{"n_layer": 9, "d_model": 768, "n_head": 12, "n_kv_head": 12, "head_dim": 64, "d_mlp": 3072, "vocab_size": 32000, "activation": "gelu", "norm": "layernorm", "norm_place": "pre", "norm_eps": 1e-05, "positions": "learned", "qk_norm": false, "attn_scale": 0.125, "bias": "none", "tie_embeddings": true, "parallel_block": false, "init": "normal", "init_std_qkv": 0.0247, "init_std_o": 0.00582, "init_std_up": 0.0247, "init_std_down": 0.00582, "init_out_by_depth": true, "optimizer": "muon_variant", "lr": 0.00111, "lr_mult_o": 3.0, "lr_mult_down": 0.7, "beta1": 0.93, "lr_head": 0.00507, "grad_clip": 1.0, "warmup_steps": 200, "schedule": "wsd", "decay_fraction": 0.721, "decay_shape": "linear", "final_lr_fraction": 0.0, "batch_tokens": [65536, 131072], "seq_len": 2048, "doc_mask": true, "train_tokens": 706200000, "steps": 7689, "dataset": "wikipedia_en"}
Each number is 500 + 50 x the weight over its row's rms, rounded and kept within 0 to 999. Layers, rows and columns count from 0. Numbers have three digits each. The size before them is the row's rms in percent of the matrix's.

# up: layer 3 MLP up, 3072x768, rms 0.063, rows 1633-1732, columns 384-447
# down: layer 3 MLP down (transposed), 3072x768, rms 0.0449, rows 1633-1732, columns 384-447
up1633 099:507597565422612513498526499518518499485485487516487480578470515494472499512533493450511496454536497482511480519497488496631534492525447556569533462552558461476543490535495623450548398474437560
down1633 103:507472452502566551506539512545501528503525554515531498534550460565435434543539546489499452546541530402497472476379398510458563425507474484464441585435482539580485542561454576503389490446505545
up1634 099:642507501450488470540503487493451455529457598534417538548484543436447533434540530565516558530451465513430514444446487459468529536619584558509558522430398444467481501523471538526529479582540467
down1634 093:490501493576311460393508508575475591451476530512532591467364465553490491517500573465442422572530499459581501501484552456647533487428462449534540498491492523519472482455501449481562476399451405
up1635 096:544495455377453500405470492573501547531423447548472475502530519475569479472501545543533518459455515445496535560455572507470544448520506594537597500550535542522496586463474550378519497488478507
down1635 099:516562497575565507536512487412563496469483510483602475565541554509478521526530558444506556538522477478527535520437469455485467581513580513481517512582480489530456482548578431554532408495549560
up1636 097:497419506475470510503565515471503531513517449417463492479477492564553630489482538507475517516429575538487414512455546570593507394465572416563513555502517463504542518480394442538524542495518456
down1636 095:497556489461483589587453476547492542481532459549512477517478456489508525486481602549490549415559533516501372475433514590549456488553530542521464547501560516542498520460447337443456485519522501
up1637 094:445547560534464464427435484508500481542495419451488504517496505459536489516444514483436595475398474580568531541480492433431502492408591501513484425491446463439448479502477520465429451488526491
down1637 090:478567570504492441509459555498551516487572503491535424427508508535483439432452435416540549454495573437423441484512488392509478456447556510606606471528580465558531452471458485545431583552490504
up1638 105:403497443529494503581503458483433508618519469585482478474426450559601534428493549335451498557459623558559525462542511499519515466495468544599595513504501467535505511540500519568490466471448546
down1638 103:490540479472511495504484418475462476416560519439534454411455470520481546611530507543524493597505455545505641480438464573490481574448648488427461504481568477508530562467614543574491531487490528
up1639 096:541528468449460488484487455477535495491552432455523451483419563459453505487423461541486618501443460508555513486541502520433428525479480462498535462495481527442623526454532454455478450481506596
down1639 095:561458534417546558452511465431509490445437460504445561511471493483527432491482441511589438636484431543452550492424528444491448539386575492520448473479545415535489524441491459578473528548509393
up1640 094:543446483495469474528436531418454466484562474467519516497553488441493588438526513572578453511571527439597470472503460500565468446410616521529447522448481475409403468555502638461587528527473511
down1640 096:515489475589482526465551537561593538502558581577530517615422424570472556505454546464557517555511483536491499502477543498485518500500510433465573445520491576424559446540409612451574501581486507
up1641 103:526493600586508487561465575478502485448530560406534414499427479507523519539563476439467394518546539501501544514534479550548503548477508532516478550546487457547456540490501487521407523439426517
down1641 115:457498591502593475478523569541475478496527583483534450560443401523448515479467575440531541545482500476419538473473483459438513455454578495498456441642544508566460451465514469526462509487551478
up1642 096:619524579466520544566390529482429486531557512497443450470584359430522491506446618512625567506533550505479453539460442515497551629461480503504541439491436443565386544484532499476470458531448421
down1642 101:575471460576533334417489486494525400487511547512558624467507557494518509542502433618398525364511514624567504504446508519538479530422578480559533527608387502471357538528539497448534460485444484
up1643 100:427464475493525530507527497496503526411479407478543572580458493559537474420462515430492422490529431401491621548477484522424450524553592516532575534485573423538445498539542476450491435430516569
down1643 098:462637420513570517515526401543508404443548552533475460569502517528480595519510563519515501568462513548598526462505517497539448429470476511591571474563526464478554510480473421545455515495488575
up1644 104:490412511498472474481468463497457486530536531593525498478442454544468548453491487513471569537477555558480555503482455550526485553442493480431440500542474422452526457528600600514561469484493430
down1644 101:535544409413442469532547621532502529472560496422493415643527573506584488505539495512523546483534441441569561467513427475508502574484469525537586489446478396482411484551504423444471533507501484
up1645 102:518519578610505485510565434433449558467507465536519535372612546439515515509556445470534453522567491454536451498533454545555455550446448410335592491477437504574485443561470537425557533530504510
down1645 105:493497491478564429459610539492455430492460567488396456454504491467496554448511452558568483568517446514470508531455583526429561626556484415499451538518550447517527616490495511558483478577539496
up1646 095:407432468415398491518394507499497444621512420509482491534492513526582419521588534529463540498488579531535507482444460435555493498456559559604585543463458549528521472493496526477512453502522538
down1646 102:467486503519506473508550477599512426471428482493479458517539531554500508480359494541480534459460476524474578568531488481492516554602526465480436575533612510414510486577427487530452500604529482
up1647 108:545424487581522511442531538452465450535547501503548582487471503482514532423441488451591435434623457548526492408516588529399537488450535491427547493502398528565546490595448425540498446507546467
down1647 102:540420490548547489581509477565543438439595579518482523450470528470593569502547515446544489587549547380531562454501514494507507476503548530492582450506539459612468517486490474472489508462492413
up1648 102:485460500502476530436413554523482482505507526520549492485497509401474492527506552546475491475458623582486456465500485521455474497410561478486509432606464476462563482535424456516561446543485482
down1648 103:515530495537446397490479514516508534543520530442502461479541503563615463508417494544488518441469489466497424533500422509530467420565523484492581506521433513485538413385500520561552526512623486
up1649 104:531507461495482444588512524483422445501492479563502510446500426521538419497431548474481462542478566502477528421453443543490534493410549468504474502488469531535500454530514570510521457491557494
down1649 096:496422564445460566524399585592494454632524564518488568534549517599485550457458520501528430437480504506427501608356465616514547511523483469461440510497447440536485435474495481460470501477550565
up1650 103:582472471545395497574477460489517486407474505485541447567585509434461546543520529438479529569614533456467460479455507525480493591482497516541510434538455537497392499654441453496504525402520510
down1650 102:437475497522458476526484490480458485483478544552516528486494521453533531557407531463549527541497470565433547540479522516559522632501502578453555406467554533486540492427541545404440464580464505
up1651 099:477425540518539565473467572509474537469556452514490501560543566502470485398405496549504546513534513484571534442544506403509563512545511524424557559425524539397508468438452610606472509482520499
down1651 092:563490451532525527445584533503551521517552450473451583492503472519546429500545547434673541463445463517456496560559537533447466517463534455551512478549492498577518474473560403427545541463464545
up1652 107:588490485462540530424496501450498488446513532485462449529496590536575419519507576492514502517515492439562530491445530484519550558554526445455485474483575444488510571497612456473474462550585497
down1652 112:454522492459588523493503442576462453390429453397380430493429510524407508504468503485568508621522546457500566481508546520533498470465528446415560445457539486490436499632534577529463505440469481
up1653 107:522580558379629551382467506591568507490538442532493564579461485489452442547490459568466578427670474504479508493481548523444552414564508551486469496498519416564523492492530503475559468417542536
down1653 102:506530445530511579473473446490460519569394444469467521479521526488537439423524510455425620482516554486507523690488474574377432451476489537498504512464513460499577506449452509470517562525527511
up1654 098:472497475485498621480463539604495455397490485461479484495522513467482411499434584568477378503507576515538586566533436508484432512418446436483541563484542511529452486432557545522533518571524458
down1654 093:486528563436546400550507481443450526646550491536599477517554475528533519547539596420498544473477520459505526528525545456471426458501432567537529446610517502546539528523466500393527510478457448
up1655 103:587429555465438454469580522492438539455508505518530461515441574460506542518533409412509436534546572550396496508491524505488459577464459414490520443528439403568510535511528440404531590477422550
down1655 107:477536613455542541517501592522658488567471495482482540440499515443517508564462540538443574584387417397480546539460505521529503437458459585613449585505507575551500500530407528530427479474570482
up1656 104:601486509446516526527494483455553517505535447492460488463493452495531546492449612516481501461423540496362505506412500396559439480445505424517502562511418530453539402517503479496528559563471483
down1656 102:527425466464541513472506462418501519544519524548568480493429416428488489567535495478526528612488463466411548476499478495469538553459467507479459543404563414567452494486492564424447506481505545
up1657 102:485520468524492559470464546523521434515576407533492491554417534463486449585494441561520519492510460522470470489479459523462466532543528529470506469488497515481425523453433458502553507521395538
down1657 097:501496467447449431424593474527506416532511451412460410494509544448545511471495500445581517446501514565485461516477467524515509541467531429390535508513615428493493549510577517464460568551468525
up1658 101:530516568488487550431532469512560370506461515392497573427505414492477452587442542536456507463554479559607544526434498396473437480484479490586471470466452544596460470510453474504531448378432463
down1658 109:487510476529535496418429568408438513379494559535479535532482446519487438538561380525498527443556458497485487486454522574522508586499489593475506576506568429533506586453458462456391577526520442
up1659 096:385479450456488486469545467505482447512443524502473503511484529563546455484435574539545593485600497497504470455407520451516456564422491500541548599457540529471515499459469506500514514503465507
down1659 095:446512428460553536535461519580501516525486510498468537430552452549491541495450549528427533488449451486473565524438468558510503503509448579538411475465505446547581464557553516544428496567574582
up1660 099:473559596521465506578445545480483557509470450543506445485437571623585513487533446485419424472451550559444469519510434480498525451463571438595497538589468459542464550495556411454457484595397509
down1660 101:493491568467596450473498498492459594469474398432497547519505358486466537506513537440465448468618475443464494519457468498466574523449481487567478454555545491556466505419495524471553392538532479
up1661 099:486472507568526454430525516462542504496521463458432485411482592408614505457610509555470507428477527466506500542474559594535485516617483587519461444442480464592545466428471641459419559460582404
down1661 097:562505459543530547550536462477513439535417491459557429543526499541522551526487443452483580365453545433514483506475548512493489540529503458569410560580546620453449478457438585514450513566557498
up1662 089:515487497477560489402456567445572536480520529499475476476464573551472572517424547510491422549438490398561519510469503538432476581524432482537533627532525460463499595418505530478493447616508464
down1662 090:560485459484452513537480447505545485413531487576439576508512518386585514555460437472475527520402586498401518542466528554587475518521548495605579493354469391514546451494498571503468458544564575
up1663 100:495423491436539517443569555461495626482495534488501505447531484446457508460532548432494533511556405456541556548455530445438442556558472542433490579456609506529502539455540481514500552574562503
down1663 102:554550559554462496540522514530525545415469499527452586474515583580462434412420536381520473529516457579586475500509499499458543537499425460399446504525414536513565509509498481429576489525430621
up1664 099:521483534488505474467513441532522625428485479444471490483472504444463475493564556531525402520526539417537566476500601524444495438490547397490461430539484606414485442531587512525484515522477565
down1664 107:515485567540581485520469461426456516523405535508411481596407434483452453462514466533525551557496523546434429502440509460467461491534444411413534557469511527491496521421517463514577508602517447
up1665 105:469514526491481516383459457580501524505489459461472515491523523563525530570630524507333508488439511476459488455481524450515488493465520537426510623506445375522482558496505530447456364478518425
down1665 103:505432500497454457447446478417554569520465516490481498495511373587475547476454487515414491510490564508485395418579600424478590492485557475391508458516478528445500328397506426469472523574594459
up1666 095:428545466502512542521435565616496512426489567478463507564552548539473535576514491471555483516584541431540486437581484441394507532557472487449453544517571502509447465479497550481435466571466446
down1666 100:578479434537441457467545483527447543501423577425562475454492596433404540522589459582481488588513510450486482508507551562487513466490564566503527521542496414426481487461492438541430491520502521
up1667 102:562474503499518585466411477595481505415460563476583468553533515643489484525595474498534443570478516485497588486576527425503489524465544466502545504456566437546482434561548448522446558486535474
down1667 106:562519533437523534406466509503521504507550446492477601539525474492525567460436475517438597515504495420581568499526370522557539540457508506495542466604522593437380558486402490560610582515565480
up1668 110:510479568520515477512501421475538491470570490517440389589517494480647509544554471501478461567457547546546549581490431442548518517587459540471543584476469472495448501453456442575498486394523525
down1668 113:472534512481572483441536501540505417523593443501481512482611532470562425487545545531533528462521597489447609525571487523516476551579543436498563544578529497419591491504605544565501443474491490
up1669 093:462501548596547518421505510576401465405529548523494548524460565519492495430523523526545517590517504567402433539482454531570517496541447517527486490592352439504545639414444579548518573574493521
down1669 095:431521450477512554478362479618488583443509499410506558551476466426425457548543552459524522499482431491454532503543475656491469401551449571533420538559462521557559450458518554553499466479430587
up1670 097:488469475431521540442508477476466520418516523504521590541522421544585533527471536452486514565525426504448453511602491481469490397436477559501509538512496443460520550518605564485492531467509390
down1670 096:521502446527583579568513566495533509491523576542579448516496498470475515465500428488439397421470510468527523514537435544445491466591476517499445323540468498508507510473458571460525486491472544
up1671 101:533424475516475572535461528429492472530497430539531489559439469492546513597526449533557526500390583437480532360523434460460531547495462551471575587551512516529601501528547412451450548458481572
down1671 099:506549448525500433523546593527493437507444546470478457518401517501548525549500398561437563476378498476480501512444461495492552390593459412446404492485575574520373484504438543568558515560439560
up1672 109:559563600438500569580549504482453520490555449485522503479448434510452477483542503535485473581492489418456500404500533482504489468563497456477484496619490523499524485543521610499518473451551540
down1672 107:493452478593436543440488480438558488482538458519535467467519568527532529558525499590536418469470449512556483418575522510435406504451432407551478509393483585527440573523513467550529553462470588
up1673 107:461488507540548441396547507449480529556481532512520446530525520511483538477494535580376495597527453465590551527533515469498482526543445528485539449471516525437507443530460469462444479473517466
down1673 105:519532499575474473552528388511565428544467472420550518546499395497498538521528448400435504405501539428524539483508528571520504468532516515498561544635542435553501485450497495468456529487554500
up1674 091:483547524464552488449450439516443509437437534377401534437607580619526500457488504462576528527564502441501527578534495484443516548554521475562531530530553432562465505562563489534408537544473479
down1674 099:431517541593456456511596479499444582545463494562547427587502567446496551518532491498459566479378457520478476509549531464532502514496458524418418447529509504498448501421570545537461469544584559
up1675 102:461607572547367576560485547434432493469555431446574465535474502479455523405547561504514533547434538498590532557426462455405535543621510559498464491525494503469412505403522566577503543470537558
down1675 099:477490532495598514617480393542606575525526554443530513445468586574499476443481447537513478516457485542516487496542518409497423514499465550601500504490532568438502567525481395455510482500504567
up1676 116:534520542519537646469499538447490410462425478514451545472540543527546508507491489400467517517503558472472489420535449523474516487531548563516554604554406490516405608490510435533492479552466478
down1676 110:522537485497483537403583462478523430492459441546505581470544479530628473457439541507452558487466495502468493523639571498476478395532595550482592488601470506486513477514541419547380513545473534
up1677 099:482477494392543470552544420521510429515425417437516462466512543535472527486514504570586509482531548500493462484530496453535517531554534449507508502458387404503518490541304421460524403533441534
down1677 096:536527542472475516611513604573484409499565535533470486550463505504483465382531514536540545517502485603398415453457531478407450504547467477541534433572548538454550491520599521410556478507567427
up1678 106:413455528498473525415393481509486519534410489587559554559530563553476569513439541377527558477527470593387468501517505500412563550482528407565581523458525480515552481452501510491428515564484410
down1678 106:559491601527485478432464520507467462501527463542479431454487498604668494572448553455573517536515490503498502432544447469509633486449455554537497488602526535536541566526478430479581543563528422
up1679 102:517537488417476422593429469508422586430455481542528611482500568445474556507544467586503509480469507469495482447378520546601487489505549472383525563417549548458594521495589563484485429518522560
down1679 108:441548500476493532489466528495386572513519439501563439486448483463501431473545507515453580438482499397542520446425514599485497519502489495575447535553471460469507552524616538457517578524534509
up1680 105:472426498452479530512458500497499532484504611595523531467445384512415558548477603511521502555480518493570486487517517506512489540497443436418533478552461550492497494446499446532477547557562390
down1680 102:457468636469503494499497567487511464531462590532438516517520517458517582585484540617544580547455500524570434568497468546462446564553485503553597521572465482517487384536528485431540495498496577
up1681 100:541549493508613513547519546477496532492492467500587467565541465405452397443482429513560433442380489435505406544540446483471544506463523540479538557565502396609437460512519489455515435472426485
down1681 098:489454540536514530462503442485400463529537483452474519488503466452485551494505543535507436621506577622509403513484615559562390510519412557453575510559520446495562569493513575507511491509564508
up1682 100:545468421493497535551449469602486575577550442535366482464453449412550460455490499551470394442427520470433605493407478530498517497452558533563397467480558528444502511526490590520509376466511579
down1682 101:552523543431563462520533474419496448520484533530520449432537486455474588464532500511505481479588620501530484441535522530485457491540458459557523573559497545555501508524437436545438444514503560
up1683 101:400529496468533469415516490500560489488500453545486472506521575434524588487439579515461504440514589438481451436528481520537463426491488435534542370560449520483516473469359511473534488586507456
down1683 093:486468526544509487514506559542561525527434500516479488555504486499538437525441346515525553406437536553482502554547508367550508470582538578543580513463554488457475385474510498521424519458454594
up1684 100:477454462569527473598498457543571528504515496623527494533450488462534550473524619399496506522438474401567547456438573532572519550503558464486516469507537542504499571476544554543541560432461559
down1684 104:505475499505500536562532443467491588511520509381499484512524550521489528380530481451495441484472503500490474516575666498472464538464544538539376476453488580379594486443427465397453530516489483
up1685 096:478507545542433508542531430439506497473516505556458446497487563468481552476412372491492563503461490576452461511493484493513452481452468445516517488437447542520509467394503558561516460535473511
down1685 102:510441570543539507471548510459429555418628446512478547522507473567582511471471455416421529472500557458518520520439509583449447591436600539534491434462373542500519502522492597533478422489496455
up1686 103:568545519480542564502494554461532501438499426445348467436511477534485502425517559478529460525535514568458486429542568535462430526463537457461555464523453546470501541523436506539594478509388402
down1686 097:445503468470487511579552477452500447442481508499503457454418499391444564506499489536517579566490432450553500581558524436528543504510396520506528470510533454423442608491522505519422493431469575
up1687 098:512431532433574464609459534507495526508481519552599534539484424559562488555559505471487447489446480490567530448484540415604581459577390501548473553472454624466480460533528463536584444446476439
down1687 094:514536569467542505499529519536566525420491427443485520491517511465559600517539503510487460457523471390561466448556520508443499481448529528509538508485477516483526449549525515498466435457472506
up1688 096:532454512563496515478545462525603537515479511574519513612512580467460488429446487489484498644514515522531550495442563522564485444543509484461551449451556499513473505531454564534565520444491431
down1688 095:481488439462552522522456466517469424572474526501476539487608490485442507516459560498403600461546503431499463552534525541421441551546516555540447567536524416484526481479528544469470542450512435
up1689 104:484406532520478496480538431486580410521493389507503513399417513544576577432491551494510508490451529474529415438457561458444371536466510440516573560521602471499474454466481421496446570529431602
down1689 102:507576412507458450505504516455478480542462472529531436596486554570471443530495470511545452575507536571527511496534503521555494416429500546445531518469430546497466486479528546492495428389404400
up1690 103:460406399442443456567520467515513503564539479474493451419591558440408532525530501522491602470463476446556495406535439478474546543625566574575547478470529499443588493525515451573499537471584532
down1690 097:607585480399468395463526479419518538450487445468520556557463531502472498537606504375534495385480339574530494486442580467496489597454543534481534451430548509538552563468519425540496520503494517
up1691 099:475518536460494472429555546560517526546467517417491465460528585563520460535657512484482480518488461536551544427558478553562555524530514571479477486537588533578536538478553363474551424510416523
down1691 102:504557550544411454416528481584453529374515509476534524513518483505482566463532500476486409492438539510461529527538581482467512548524549481554484493544557511523435476463502508536470483517553448
up1692 100:535527478571557535552419463385478454494516498477528523479465497510558526608496523498469375559465498520468470471467475467459440538412566413524448555451535496561528591549471531511531415447431484
down1692 099:528458510427543548519568486607504518444544509535529500508523537387373569470551560462518470522518537517515445450452443435484538580537428517469528536461509529448483484475609498521507534564540469
up1693 103:537521520463444597569520556522575538489469435416491415530513499551580502514489523482478580511484594464552493492535391486485460453475470539553521397403494458509524572503573492524472523498496537
down1693 102:525556458458481551532444602518465511557492546438571481519569520527536442563468541534508508538501491570590463474555446431455466481520406519548503502429458429486496507457574484581513473552506515
up1694 100:441377454509466463411496509560455478493489582545458498500523548409518513431529520535569516598489485536556520461481550479519536468532388544466486516439496480543515475464544505425362425512422563
down1694 104:586483473390493422501484593533546501515514519440462484533475503507391360452537467473481481476425448477516503543591552556469478492521618523509554581556481527498550493423540422530508508478582513
up1695 106:500510425523414465496530507427496512586494617510479490479462517494549435468528617478487477505498444521463522485506448462442473474462500553457488534554394436453542509512482374510549551510421520
down1695 103:480523536539458563461582509522509545494555498412454440393468501529487588492532470495441522594427505518511533501509512499544539444435525508502518548523489448571514428510472421498468462534506471
up1696 099:432432405607548555583517590492528554539469362423548433472448563547537504441417582510427556452528486403488532535543413513482448491521478497525548448486513511366500521464483430543499522467556490
down1696 099:456512527440500466469445423469489496432487580496478471581571504456423548524433396515496483473493586559479413517482555496557465513565552520535507435456525462503508440494542479511517607438419541
up1697 099:560536610558501449520506455466549556378462541432462519439376501514447570500583545539468524458532541488526552598534539494458456583477496431470571412532564565497509476481572440549578502409487532
down1697 100:661474482548522557535508517619539483510450524504351510623379535496533500425511523478453581485406393459487444524514416526516562502503492504515487594580514510539514537558457503470494457514573461
up1698 102:516523479542511457509501510496610517568462533483495424425424628468528502528603522547454446545529599460484582550467530467520428502528405506501430507477560534385555531532532545523547506465518510
down1698 104:446551537400511557559389486497417550472461542556568467484497469441550472512412455485366445364448569417537459515469478492571464488423507515502641443507506434519417492471442500395504449567522585
up1699 094:492499482451486537417459423617664502461540541540528438467536456483520398461526564447482603489419563470503457542505467417523514505463448560510554531489563596553484575497501486429492398463407606
down1699 097:537514495565477423555500456478579604469525517556521510501493532475506475514497474532575576460473494440520434423530531430463507519601590528506358511535521518429536543510427480557459592513542470
up1700 106:497545526540460479492478526455396546534521495525475458452451450515485495488481544434493516524531515581548463521479533536444567429508490412478519548461538482601501501443516496480522513397440429
down1700 105:548456422469539499514465537496469631466510498449507496463583496434486425514553566460528452499473537498625471529566497496444501491482433497546423448518540616409523526519576486457463524435454582
up1701 098:617578499545450509520488402567568485599533479505471530515543457549464526485520544519482450480533506516544561501433534482488491439493507566508473448577546530497580544618440594445530514567430549
down1701 100:546497606530567533555511497517452520455461462495536656512525520570552455527552486518456481515419512536521500539462474524610428445410581435524484502392478551476443515429473499506448538414611525
up1702 101:463412411522465531501544535434502572458574511521529590490551516455462611497508551603509536521565484525449461529409440526513534567361509427504383535483474442534435574406518531503524526486457513
down1702 101:390501499399551466506547486565444513403515555478496550507621514467539451531563535533518583420463571573500504517512485512442491503492434469449511400469435516550457468553527475448489498513522491
up1703 107:536499474486476552480525477537408505553491624543513475486509482478486491496468533521390546552494440552540513418599472480511483511511425615529486476503417466527529458554457575534509430398491580
down1703 104:564536609541540491443436559444526619576376567539496499567473458485473480525409571418476538490425477596539494500517500541513503538497569517524481547492480495520455541456581485574417520527439464
up1704 105:477529459402496410540459538463580507463579583548562463493531418545441507519487584621464486494492529579510417440465461503436523502521549460369546532554539496514396506458490503512509565467505510
down1704 106:540552473505536475379536490481550502516476445352506444419478481545434499509448456540559501475564537519542515539507436491498489547531461566495556430441485505434519475468540522520460501555497502
up1705 101:530418481447546528479528564530523502467400463502556503474440492453522463513567482474551519413480491469515478525577565534553407501424522541580518448532502360497432442557506423456475499486527545
down1705 102:500579502534456527497522454490517389470404506480555474499376557548501566595526530460502544485527473460454599502439376532445434418401428539537551527566545477597531474446478515471488454535581565
up1706 098:534511516589404446524543467380493503480439477535501464530521540606468529589550559572504433527597532415460510476526482479444475542583505437451546550503510423535512449487457462554409521523552464
down1706 095:541535567484485607519458390505488432463498422488538468534495603531526491392487547489483438427479497509540556453478549487452530502471479470445555590481539501495450560506491520517442541503524515
up1707 102:581464560581453587559436462519464499499477518519489479554503540524586487592469517513517547485500467419514476456579454504410472437487519570402497500472454449458503503526425554499458478470457477
down1707 099:459517478454521405428498481561451515394595476517470555553448516488438471434465586447505512462608555534437539511491552522511467554536477455455551537500439513444487531438475476471492580603502540
up1708 101:422584434549528518511518601514544494460528378480494531558557533485639509486525463549466540520392462577529531471464475414472511472573513481465483532495535493518557481414592549481475456383441415
down1708 106:434511494495462448526484519440575467475600508447459507505465491498442400558491547425430411516405535494481500503520516592497487455515483415562488434516457536542531403620507435589486504476552463
up1709 099:647506604491572482533593575485449562388583486564509461445483531490530392518438514501525476500538551435574511448520498555485616545518462477495435437435504551444474484432525458422462466473536550
down1709 102:512583464445514534546552551506528522515457581521485540446415406474545524441497490444453520538530557480495510492588479502573409516526440480386563446497503535462459445491503512483492417425547449
up1710 093:482410471474426614519478533478503509493467498502516510554571441534537504505492538629476479530449478494610431507441513452459549574485526495493483525470475523434491513466394564444408396470538610
down1710 102:476550512554570526542496460478440451553566453506375458441538489470565492373473452401484471420509513521484531488402487412469454481568528488514516440613524476564488497445527517500509496530490498
up1711 107:553534532474491428477445462541486495464413444519491459541507560575510547443534520554548583577550421504486504516464478488518504415514476562485506537605488473488428474522517527431464618540493449
down1711 108:486466471551581486416499411577494479513559452465531448545509530564576446539540453463583527539480427500510428566452531505493521502528466504551347468547526455418609456499465428396511445496499570
up1712 100:525469424586460473513503518478580520437498505481512542420576606476499460453459534529510554432497518564508470486465545521523442539471426410487488424564460573428518485512523482591452582452495531
down1712 100:382532537437541480526505557470519589465470505435483493471563478435552502504536492491535492461538497537538404482409540485551480484516497554473436530499500556507499509482604471486585468471504514
up1713 102:448440504483434454561500487540429543494439493518513483526440420441505512475473456458467467469499560540492488384466478500463445543471445452469515511516566502528537549487557457519520468543495567
down1713 103:480461478538457431548469484534497424488584459433477510468495549544538463504490538485520498549432524511605564543595465429535556546603540555395557550510474545577447498452487517478537445553582571
up1714 111:469493502590507512504574530494436474466495545526577544554477559378377397532423534562533408582474518500586518451444454466502526446513489536453560472557522504485530536516482483458486607527518459
down1714 104:551480509477517420546485506519509434507444559385420509552414533509576445500518464468519554471422508505458528554546529554542492457519563552536562494572461525425459527474472536435492551516546517
up1715 100:420463512582422511473491484574366553465494527495560529530502474516508562527410502518535562488495460535590519485471481506574525591512475446449496549490555500391485471486544458533511506521441458
down1715 109:496563452588519513525537546442472577568469473442546421432464482511555441490541549468486530471468371466587535553549480496488523533510454505574532554621509516537484530514483415551459448477477545
up1716 108:491581494443429494502426491493526469473486491461551532444462450559396474592589528583492513487473477521567495384496578405495541522503514517471538536474439533502575537520488563564487517512426498
down1716 118:487416461498474525461475572490364507475508505455539561474615493453497435467431512512454492534550515505439552455436471527499475526581436460519491591545503425519533487591499524421508509495426472
up1717 099:525520551398516437468496459476588535588541501549544515434536520523565436482520551512552561485566513478574446502533510460532493439541444493431499535513473480345490517454581507498560432473509501
down1717 096:560515466562429490557565514486476489505540527570567433465527511502553494607572514540509509504449418442478557513516514483522510551536492619559499494429520490514443473495481560471490461437494602
up1718 108:487433477562521506457436478518506498487528415526557369571349578518537451451452502527461451526555533518522439428427528492445517415537444533508532564533414419477442507553474512514497529423594412
down1718 109:444551448538526553512531532472445540473479464570469495425473482414491528505513510605490530533494510573495452506453490510406567594527448510575540482462516514520526547455443535593400415529579476
up1719 091:528470577526468483483449566553473533387535465677491478543417620567512500539519482413496567561432524528538519469441569583441526545442463594482533461449489549619446490492601516484489476538504514
down1719 091:480514525395468539467448546467493508461487485555529406513513509546517541442536504440517484450464483491463483528512433467588439522507533545500486542525447556512503547533521519529522433563526482
up1720 097:491388449539505521477423578453574531528533408506557466484499520501526549499456603498527454508433510519418415489562483466574484436466520510418494473488453512588510475548522514527546468466511534
down1720 100:502566515487460467521527517490476431515516488511525580469609498420518515515501432509525539531530480481504540501438574493512553515502491474529545466575436493530455532554452516450617563513521473
up1721 106:464488570521515467485508536462451582493524475533479478581497547425447543471537455491470519426460552553548513509457493505386567469523505477437542532487523493443507510482507531502551541508473460
down1721 104:561536576451480567465501536561547590535488558542491543510493539518621455447433594519477538511467437411474461447519481486423494503454443563521525517601441508558458484463531558550546457519498463
up1722 101:443523567533634496535478454537500483420462475487529563477553494441511465465608513425511466486540493474470481501497479524452548513436492509468481488511496428555559521472568421500417504410382449
down1722 096:431456417520471492557571501542536513429591446505489528627505561454441452475534556531527637457559494557569476448441544416620512573507459412583461502551484445454480544453486543484563516545529596
up1723 097:513492444512494558510459566471512488504524528427570485456471589484525464525578589464622459602558488580544557450569517425461429560541492456474462525509445436538454496525465541513565500555546523
down1723 092:519506427598406497483455499535452582537523414524495481487481495494439479598512463540479395509626428518427528536508544549576530478547469613505508417435452462520576444434482365534521514521453479
up1724 097:469575543586546442455488496503524471466481486455461542368437510441509537445396513488552508519533457620494468497561457487497516517521474480467464490452385391506505443507473516429512482499480438
down1724 105:461551402484480492465519513465499432475533523534491543431495608534461510568406484606491551396458503413503520531463563451528540520513573502551531443463529435491504434416491459466569508515510397
up1725 089:527582469480471538475588419421484566514489553550526491570565445467540502440540574526420450462538453446531504557515450459497473576488568507521442534442481473457511572653589538479587492491435447
down1725 087:601534500475528515442374476464555417434532417513526537617498538542438475515488511444516540501421438474567406395485557511490503459518540495494529437552433639510601459502409449561512391489548553
up1726 093:522482535473446573503544419468414466545526427573419518556589476502478449573514463568541533478522487547475586453451439464531399451491483504555389476487423491484498550503530558579470472524543463
down1726 096:441571526519514493450534579546431486496480509442457500502494464514504554466544506422454441430522521492550562489538540485499470521497561467410465491557463569534612580566555553531589586472573551
up1727 121:504467502595470416551417544592484611527575489519504485626458554512550596537488527512531511549530483450590524510467545375505524509441563458472504496489482523508563493561464579387488508521527450
down1727 128:513585462569536533546460510471571502534562477446473525574427510562518461474536481525473582441548502532474488464440531515494531503463477439491526580528530513509447500448505514521524530477520502
up1728 095:481533517473565507457551560486465473509523490407481524512597581476548456482484399535509476427597477446526472521484554584538571574520489431510481452500578540481487502461559535453548533451491416
down1728 084:462483451554496529491492564588616501545473485471573501480401538496483453527526563447463501449547467565520476531451408558425507480485490558589509401545468599512500533479462501519559438481537524
up1729 102:437484504528571506504502527540519467509547484502466529485474409560458440586494551451485517455507500468517494410548566507538626374416590429490490453477509517460508395400483503479494490450599462
down1729 092:518482457450533545493466501534500503542544523506480604493470628522525537558468502557528516528489428484490488468503453499639554501506409609583472497572586463453452399457452468498536517560529528
up1730 106:452521539570506555490414517462546519478524527414501491466470465647459482444533453511495525478476476556415587491498554529517466525539613484501499548583497469468531473464584430474507570633469442
down1730 097:418445442424537472491479553618581587436521509551459459482456567524531514450434579518444519455465493422565606523573525519522499495562489556507518477421459455518611522510493502540437513420443548
up1731 105:475414534460524499539467431523441427465479463558442470529502558437571621442519566500469402495481577532522449521504498337467541607470494469464420364511482554502478482537521583484505512446490514
down1731 116:439470514487465526532519517489493535489561565427445495487481428457427508436507433486483593553586490470400382461512613531547483591386571449457538495559543469512357467387585473488542488457481465
up1732 102:500479424403482558442532480566530579558456466539497500449449446470508480513543488444446478489486497545451507498448567484419576508447480444436531467501537486451504587532463456487528517466424490
down1732 099:521582608506493456496528541438474502474571492461512496525493536438559475478475509512531475482415540436583486486532444572579425587575513404608545463538475553498413473476519534542538462446495522